Weights of a small transformer language model.
Size: 12 layers, width 128, 2 heads of 64 (1 for keys and values), MLP 512 tanh GELU, vocabulary 5274, 2.99M parameters.
Architecture: RMSNorm before each block, biases, tied embeddings.
Training: a variant of SOAP for these matrices, 158M tokens, 4816 steps.
Each number is 128 + 24 x the weight over its row's rms, rounded and kept within 0 to 255. Layers, rows and columns count from 0. Numbers have three digits each. The size before them is the row's rms in percent of the matrix's.

# layer 8 MLP up, 512x128, rms 0.292, rows 317-342, columns 0-127
113:125097105144130190147148116121131107137134137155129112145126113158159133149124113105104151153145131131113115120150135134097158117134155094150145132131146138101144144200089141122160170173115133203110151141088120097114161093083135147115109155132151121124096099129111124125113164170151138106138187168101126154122137124127170139094166109121134085121130123135118147143134130157120108165096
100:165158157148121116103124115087132145099105136120121131083141132119148138099101099070142106118170165119134139126154164160107092114120096115153156107141150156139076090131140113187116118137132153122137129110141143112124164107179120119135159166153114127150130156110112133096172095128147083157148119157119101126125079129140134121102134108121060138115111104155124138108159119095125099136144
100:171124146118142170144093091159108155111113101121125136144128152124126133143085145143139130131107105154083098101121135106109136112126145087119125137105151126137140122162126072145113126143144102153156113120074146107109144081155101111125104114135118162131157174132136115101130106174172193093099131129073101119137168168111124102133102122123122132145132149181138115139161144118090132128157
094:105111138141140094087119117134173181142122132158135139142082156100122177096116130128146119122055111126161154162150155087102140169075148123102117136150140155089119147132147110146130154098161108145124134135103124125113161149156108164113096095133142089113122128155111132111142142131122116130128105153076141126152107143115098131130120154103168159124145165089088108116134170137116106146141
092:137121129129167108114105100119171131163151121118118120166161125149114143118098143168068131139140089116116125121154172112097056121147141091154124077121139103141138109127123097160173136140127096123086142118109137089088119106126133137135149132134117161113123086082101117099135105150157107135106132086146108086190084122111112130119134126136129127162094136122119109145145117118120116083138
104:144175147100100115160152113128093153135164097145117133144120103083117109135172144119148142135103152099125150161116146153158144103136149094126131115137146142107167165114132124109130087085089160153110102130166112141103146125084138097119159100106104152128142147100120152089117113147132136097135140102121158125144147123155094077142155093136137146095141113123063096121123134167085151129149
091:129132171106147149137115119124134165167151121163104151148138165112099115121134151184177140128122071125117116087098092162134144096140120157101116140118109138160179101156114158136150154158099099114084128107125189147127154146125107183117087142128133124106126125150137128093109151101145105121158088138098142100070130110099109131135136155143122148134123118166124099140134113124132148128139
104:121099129131139167109111131131137131120126102079153129120150147137151133099093123107120111078090115124149137147128125106163111113139098103125097146096141104143124174129172142132121128097131141150130164150118122120097118110115169127139103094147198084143152138128108151124074152127122124108198157128139158082119124144150126109149104088120156129161132136194133102147149088140111098129105
097:120146083159129115127144134140120136143138149109085148143130107155112128153109168141119117110121145104122146124097094128126135128130141114123153182135130147155153136167127154113156138163164118117123148153109102088123167189159126110138132103129103168124115145115160145136144099186144140139159136182145130146123152168142178147131093114129081180098130185122127145160090140165152107130126
091:163145147123128169148127088147151129186159143104137094165116172149134118138140149106105173106125139156122175101069122102118121128131114115131162160161135119136114106131132112161113129138149132144151148128148082118083105147121120094155109115146087151153124139141088108083133135165114124148134153137123175124073120137112106144053122131118123111107138120092141115117133138129105169109102
099:099166124120141083119129107097124121130119124102080139072128148092137125100131114112179131110163126189109172117106095122157119102145113107146142133102156156147123125134145144134101106178116116122136175115101181131085110084142152171135124167099144123123141116168139114103094108146171158137111097140118103132176158132120111138143126164131107113118161147139141093117118134132102110128155
107:181141106115127128171137136115112131159143147099118135128141165092143092114144127089113178131147105131120154120110113150096095116134123148130130177116117114096157090181135143120104100172166124146084094146116127114072118127144134070124118153139162146136143140152113127123190143075149143114157143135125145160072146124130107132098094125117120117125085125117147149117101119125139091113127
091:141151124083171084139125160136165117140108167156125076159112129118085152138130146145133119097093093115154146164085121113169161117111133152137112141149128145105096112141089165126134129115146127145146154148096142126091146098153131157132136121091129149168132152125163194168138098107130145123161133145120143102149100118123156091145091110136108111092141130140102171147100099133157122129143
104:121093134126156137103128122146125104154077139138132180118091147164138099192102149146106137163102107164109111121112151083122146153144083127095146076092132161103152126154103126128113151116122135141116101118143091103133140157123152132165131125126132119129116119131121100112122113153088152167145150146151122163143147148155131151095113178106156157173097104147123143127098088131108081125151
084:129111131091106104106110146111162133140166161138136123133162150138099098111136154148139129106047119120127119133081158151135153154137131127141159104134136152132124131140114133138162089139110095111139111138122112167089094108116123119134151153147101106091101185135144134109132117110123103169138174115130155146119145148100124115194119143147114200146134075134088142108103104104113135144145
100:120112151158131126104151146103108132120117152105137117128149131132119082149116138102085116150060095113154108135130142139170132122122106130164138149146172189140086112114128126135117126115150107157170071076153099142135146100121138109147131110127104137158093108104138142138110122127124089120136106132091104157143092093122159129121089093129125158060149141136104148108107170154130136130162
113:128123143137157101138113093121103134118122144127166125099138091076118098135143124130137131131133118118144114102201134176140125138133101106160140130140080115138108162165118132060138122166114146111159127166110153116119116091140089094105145127160109132085117146149128141164112165139157123119114083125111135132109139120115197133148138102135123108108155149117117149105093116177091168154136
108:139133151140129130168095129118089128111084109129152119160112119147099102126107113123132152121077090116181141165106099110132132144117062110121157172140129149116132100127126131142136151136142137138104161157113112116116133143144112175105170148149112158128152171118177103102109174134116154119130093105118135094101078107114110175112126136157166139097150110114113151132118071127145126100146
099:127142135091125114130136124141123172129106151168120145106099179129137112112139129104123102166092128101144179112134131142137165078117161123177115139114152099107161175166128186137115131086122112110164143106106128109095138091139145109143131066164147104169134161106137150093144124166117149149119117109126144114102137104096138103114117107098123117143161090100138112120135105108173117132127
090:128168170159136120131129116108089144117143104131134137147141157142125166144104140104096122153092137135099153131116172128098140127162101136141078133131096110085136102158137115088093149133106166107142097127101153162144110124136084126107148113085152137132136100103159085107119149155124070149111177151101095135144128142116137068117112111149109120130106141125157091111125109170108096157120
103:112132152174094113105123121128141113137130111119139099102136069135136180155131141124146152144149149164097152159165101132123146105122134156097147152196134158117144097116134186109145146136096128115146159153140114129114142150122162131134083148184172143144098095153107110105124154121156133112139122128096127120119150090163161101112116168132115087141148137159121147150121125158104083126108
102:141112097139135099158128160121100110142137130119125114113131138123152138080119138128125100138081132124157120078132134122098137116118106121172156157137145129138134173177159122177129153090118140170104135084109107117131153157125131107126140118135068113170135113170121150117087167133134097118109150120077147129110145190089148120129136148096119147169113116176142070120136127150135143150133
099:131073133129109122078126086148115149124131124125107116138138133125147160090169119106157126150157114114156132133115134151129118097127134103106154153179126187132136131101148081120125116076103126127144066161128132116132137080152159151108167113161143138135138094112130126115107174114124147178105137099111106134148110114122136106091146094089123102116156118153083169137160146107091136143119
102:127120143152138080153178106103147135129150126178120121137143164093135189156121083152128116167094110109140155118124178139104118128142098146162101144108130122133135121126131124133122140121140089139126158127122168135131150111086136104088114146132139154142080163177149158159087099157146145118129097168129157147127119123160106150123154156084106140124083171139104109103120113136127124133167
097:127107133127097134197098152130107143136114157140116132134194173144161152141069099114149112114121094175101090118109135161133176123188153136136143141156135125129155125161091168162160119114161168155097148101124101101145157108105147127107112121143144151128097105151118126112098153150091131120103146115123167127110116103132141120146098164127131152128127084130130122103142142138151123122127
093:146135144136154148113158160115110098202079106133144126159172128148088106133092106112118110134110074172126131138108094128128157126155100135165140135088155139143124123130139153158123137135104087161112157142104123138117133098114116122157144124112134130075098147091139157086118152124124134165106109140118126103139145102128096110133125091187124112101109119092109125104157152120161168095122
# layer 8 MLP down (transposed), 512x128, rms 0.301, rows 317-341, columns 0-127
107:142101094143163164121133145154170116126151143151104098153123141121155115099118145163107108125146149145133148128107144111141113154138130115138117111155157103145147107159089130112150124176135106211106143154104116155139162132165136149064168159101113133121096123156149121140117131145121102088139130141108094118110113168152104158112174098134129116164146124145110129103091142068150145133138
097:156082141127131151141171123156158126116131154115160167120143093135155127151091113106141156161151118142111100079119097144119110120122146151155149129118121137076115127099172078144135130126125109117098137131143165129156103113092152120070142180103146123135134128122093100103123116146110164115149117129151154128115087097158109135139153127169149136125110122084093136188120104100112144136173
101:150110110112146128134091144149151152154127095130114142136074085113126106133149146132170095151094151132127144148131133099109108111133150092115135125129145119110136119156141123152140110140079127116091114114125120180109141144158098174123184103094124148131113149094092142163094109121179147102134134105139121084146110093143106146138165155135149179145167162134126150141109141075121157140168
088:149120173137111063161182113126086122139115127172152125134153070131135116163117158132134165179123130112101139122137115143132135117145122138123109122114184158143132139142117109138157134135126101091128134121090151079143124150145146138078151152082133164132126159184146134087111157114129116140138090167155136133131097124114181104112128108114127151136128120122103153122141156119144144174151
092:137135124139111131169208162117130117156110124140099102152148131129175138127118113161157115125158149140123118095146098103137150107140126081084112136118157165117076103149120147091096127157112117064117153125124125133132116172164097131113106148111126148104116128168145101124128160124129147189134119138149165140164139151121169066121120102134150153131144130127098129153113138106149118113147
090:107187145138144104105156124130121162097132120152135151124122094125159098130107106132125116145140123140111138131094093123124156097137136157114138129075125107150112094158092151146083147119129114096156105153132122149176139096102121103114071102113123184109120165148112104146094105114085111155055107097142135154142133123130140140124136157178142154135099128133092136120162137143138096141100
111:121151083123155156107135187080119101101100123095140095124139114136166125118096115065117109128105150130120129159152108131093110172123172133167138130117096130096090134110164125099134109096108147135109137166114090126149057128121094078163132097128138123103128136162146142155161116141121159157106129134142175115161109137109143150125135112112126113132123148148093139119131093153105122127138
103:120120100125123142109150107128149194098120123120125101115130116133164135068124121151097150125155120148105106121159100133163130131127135121129169106097093120148144189142126087131167162124117121135097149135115162145168143123127126095161121141121127118136121139119114191152109112116182097148122093136131170117118141144115140126124146140111150129153141155172110113159125111162196144189144
104:142130134101153144115145133103047117137117105143104165098138117125143149139093162087118123129115091083159162117156143122097145151112068174091084162092115174111113182116116135115143092146144116162124130142140137115161135116110139087131120139144142111148140148106134161143134109123129121138129133129119130146098194130161138132155120133169124129149127129108133120071099109156136102151126
096:132127167147130153099147127117133136099145097115111127092135144139130113135147111104105127111147149107156105180132112118095136077127132131182129082120081132119131083127081160169126116147122171085180144136143162167156077124139111112122154138106112098122129122108120145113173070111138100147156080161124156139118136172138089130122108123141120101149157130131099116106156152132129130145128
097:145120116160074175081125145124106142127112111169130168106105185147125101093159187111147125141148157105132162123117156104084113102132106135145137104135144103113130101110115146169143116141140125160119127125151114108164107107168125101123110118149135117126089160103182116098120099149154157139098118115106113083130141159179126120127118121136158079112119119129151149143130119138174107098128
109:116153124116133121112143138132110129122113144109107145122101109106128105163111156139143184116125155133162121102133118081121094168127198074138171138125127100151146130146151129121133155086188145152109095124161156086115113145142109119158097146143124132133107128123145150130150124119143142079109170150144126108151115125123140103161097098139151128159101151095078121109132183164133117119175
100:173168120120085096100122151151120130163152161073166130136145132169091112125106157158106115134095150128097123137131127124142152085124118170113076112194105136105139133137141149097133088137123113138086154138113112141140138094133164163127153135107145145130143113127142123128122141145152095127152093107141175116149104137160151179119100139152114143156137138143155127112144199115137138122125
095:155148092079106100102075157123099147147131096108149149102096123128097149182136142155119127131150140143106130133090153144150135110136130161119145105114145116146128096118100142098164146128136160115118094101143113157132102160124188152156160128131089125094121121173084138110137125144125149110163139133107116122106118065124096155162129105165131167100166125106137148119147133113165105140094
093:094145134119114100117122124118103119129152117165134156138150138138180153106141116093081097154109117122091130135126141067127125105159181130132112149161093118083137101142145166129125133089146155104119181178150141139110123076105156111101150125094144183120105145165093134146115096129096147127142117144106094117145143129143128123104165135132091149142082110141111135173139120120121103136140
103:150155149120117120111135148122132178157145136114141104127156129097143134150111158101122108098147126102184087089159174165117118097109133143147093133128122174131119146122122096156077096087128144075102114112133097172094103111084129118135147093104121104153060130128139139140122145113125114146109126126121107098150115149149101150152121115086088181147139114140137129155103146129117103118127
112:117113127084174150136130124152133134138175109148149119116113117099096141161141092144125138125147056119129153122121151105174095127131112149119145138127104153081089157071144158084162097108114157124146127109137116129099074147114152120132160133129148090110117122150116109070099126095152164142146096144168155128111131077127135123134114140176158118144139145135140102118137131127119102155123
106:145104108111147126124110095127144130112136090082140152154087117139177126144140105112084121138098140137149130166108111152104095088139161112148170138128134112109118145105093157184162119130144116157114128119134106080116137119163129098106117066143144125125111124082118143141140136145121138098155143111104090120093196151157075148137152134144136117156158159109101121142127085149112131138107
085:133167110173115095079152123173143184127131080149153159091159114117095108126149097126104114158093165101127113134132145166137124131132124142104102126151130162117130113121146143080116109140131095122082140095133146199153110128101133170109129181122136108170138115170159147153127100128090128124113114117108141107126170146157101142124137147132155139151118130110149152130133144129119119155163
092:132090067132108105155149124120123112127118148142183099106138112104109095088116119135106204130106167116125107110143156084125130103098158132076130134146104131135066142132143129168106114110116091116106157126156129114097106132106127153153124095140112128122097104134112098159114111140110157091139106094143121110163124129138132185107127151118123101121140156160153131155140160107095158122121
107:101106122165129141121154083177125112101132103149115109134134152113100154091108138129121115112081089084104089135106135096097128152149119126101143172107105153111129125107160155132119128093104105087145167166123103119158164143170079127146119102158102107144122134113157132124112155130126172130108079110100109122090135164111119143117123094112143160123125106156154120139114085122169113165129
107:132136139109092116143136197154117144094133094112158154101094107121112158135075134104152144115128117118144123126130127101097081134089152180108109130142133123128124135112136138100152119154142099124118123125191125088119117091149100121159122148146142125154150114120163080104108089123186099161157154117121119111081138133140130161111160163128097096113130114110120122079138098119095117121106
094:145109140127118108137124131146096117123154125108126142121114121096122090114110138107119133113093115134103163173124154096127175113102143136107197140103157147065111078163110121158162131138148127168164171153132155083148156099147160121130133126107165095141117129133109143137110139189104106133142106114119113157144117151129131094128126131131101136121085172170113146140136160144180113112114
104:092116130126132110169131064151108136119143148090137137131151099142105132134136134158117167102158137173119147137129137142124126108158171084138154130162101147160086115119117104134116168121143097094096106103153086097160139138158083140080123086142101141156134092130112093098178146138132157115098132121117125123121127140090103124139075130141128104131152111148137124143096146090106143136083
101:080110104109113093145083153133095106113151123137128122134131129129139140121165097147153137078142142119107147100127104126155155109089152162118089144101081085087118120109143114082114156084119113123143097086162132127138166133127143130100080114114122142169132155107110159128143102082131169120148120128100134126119117152147124093120148101124089141192108118117111146155148108115115097168130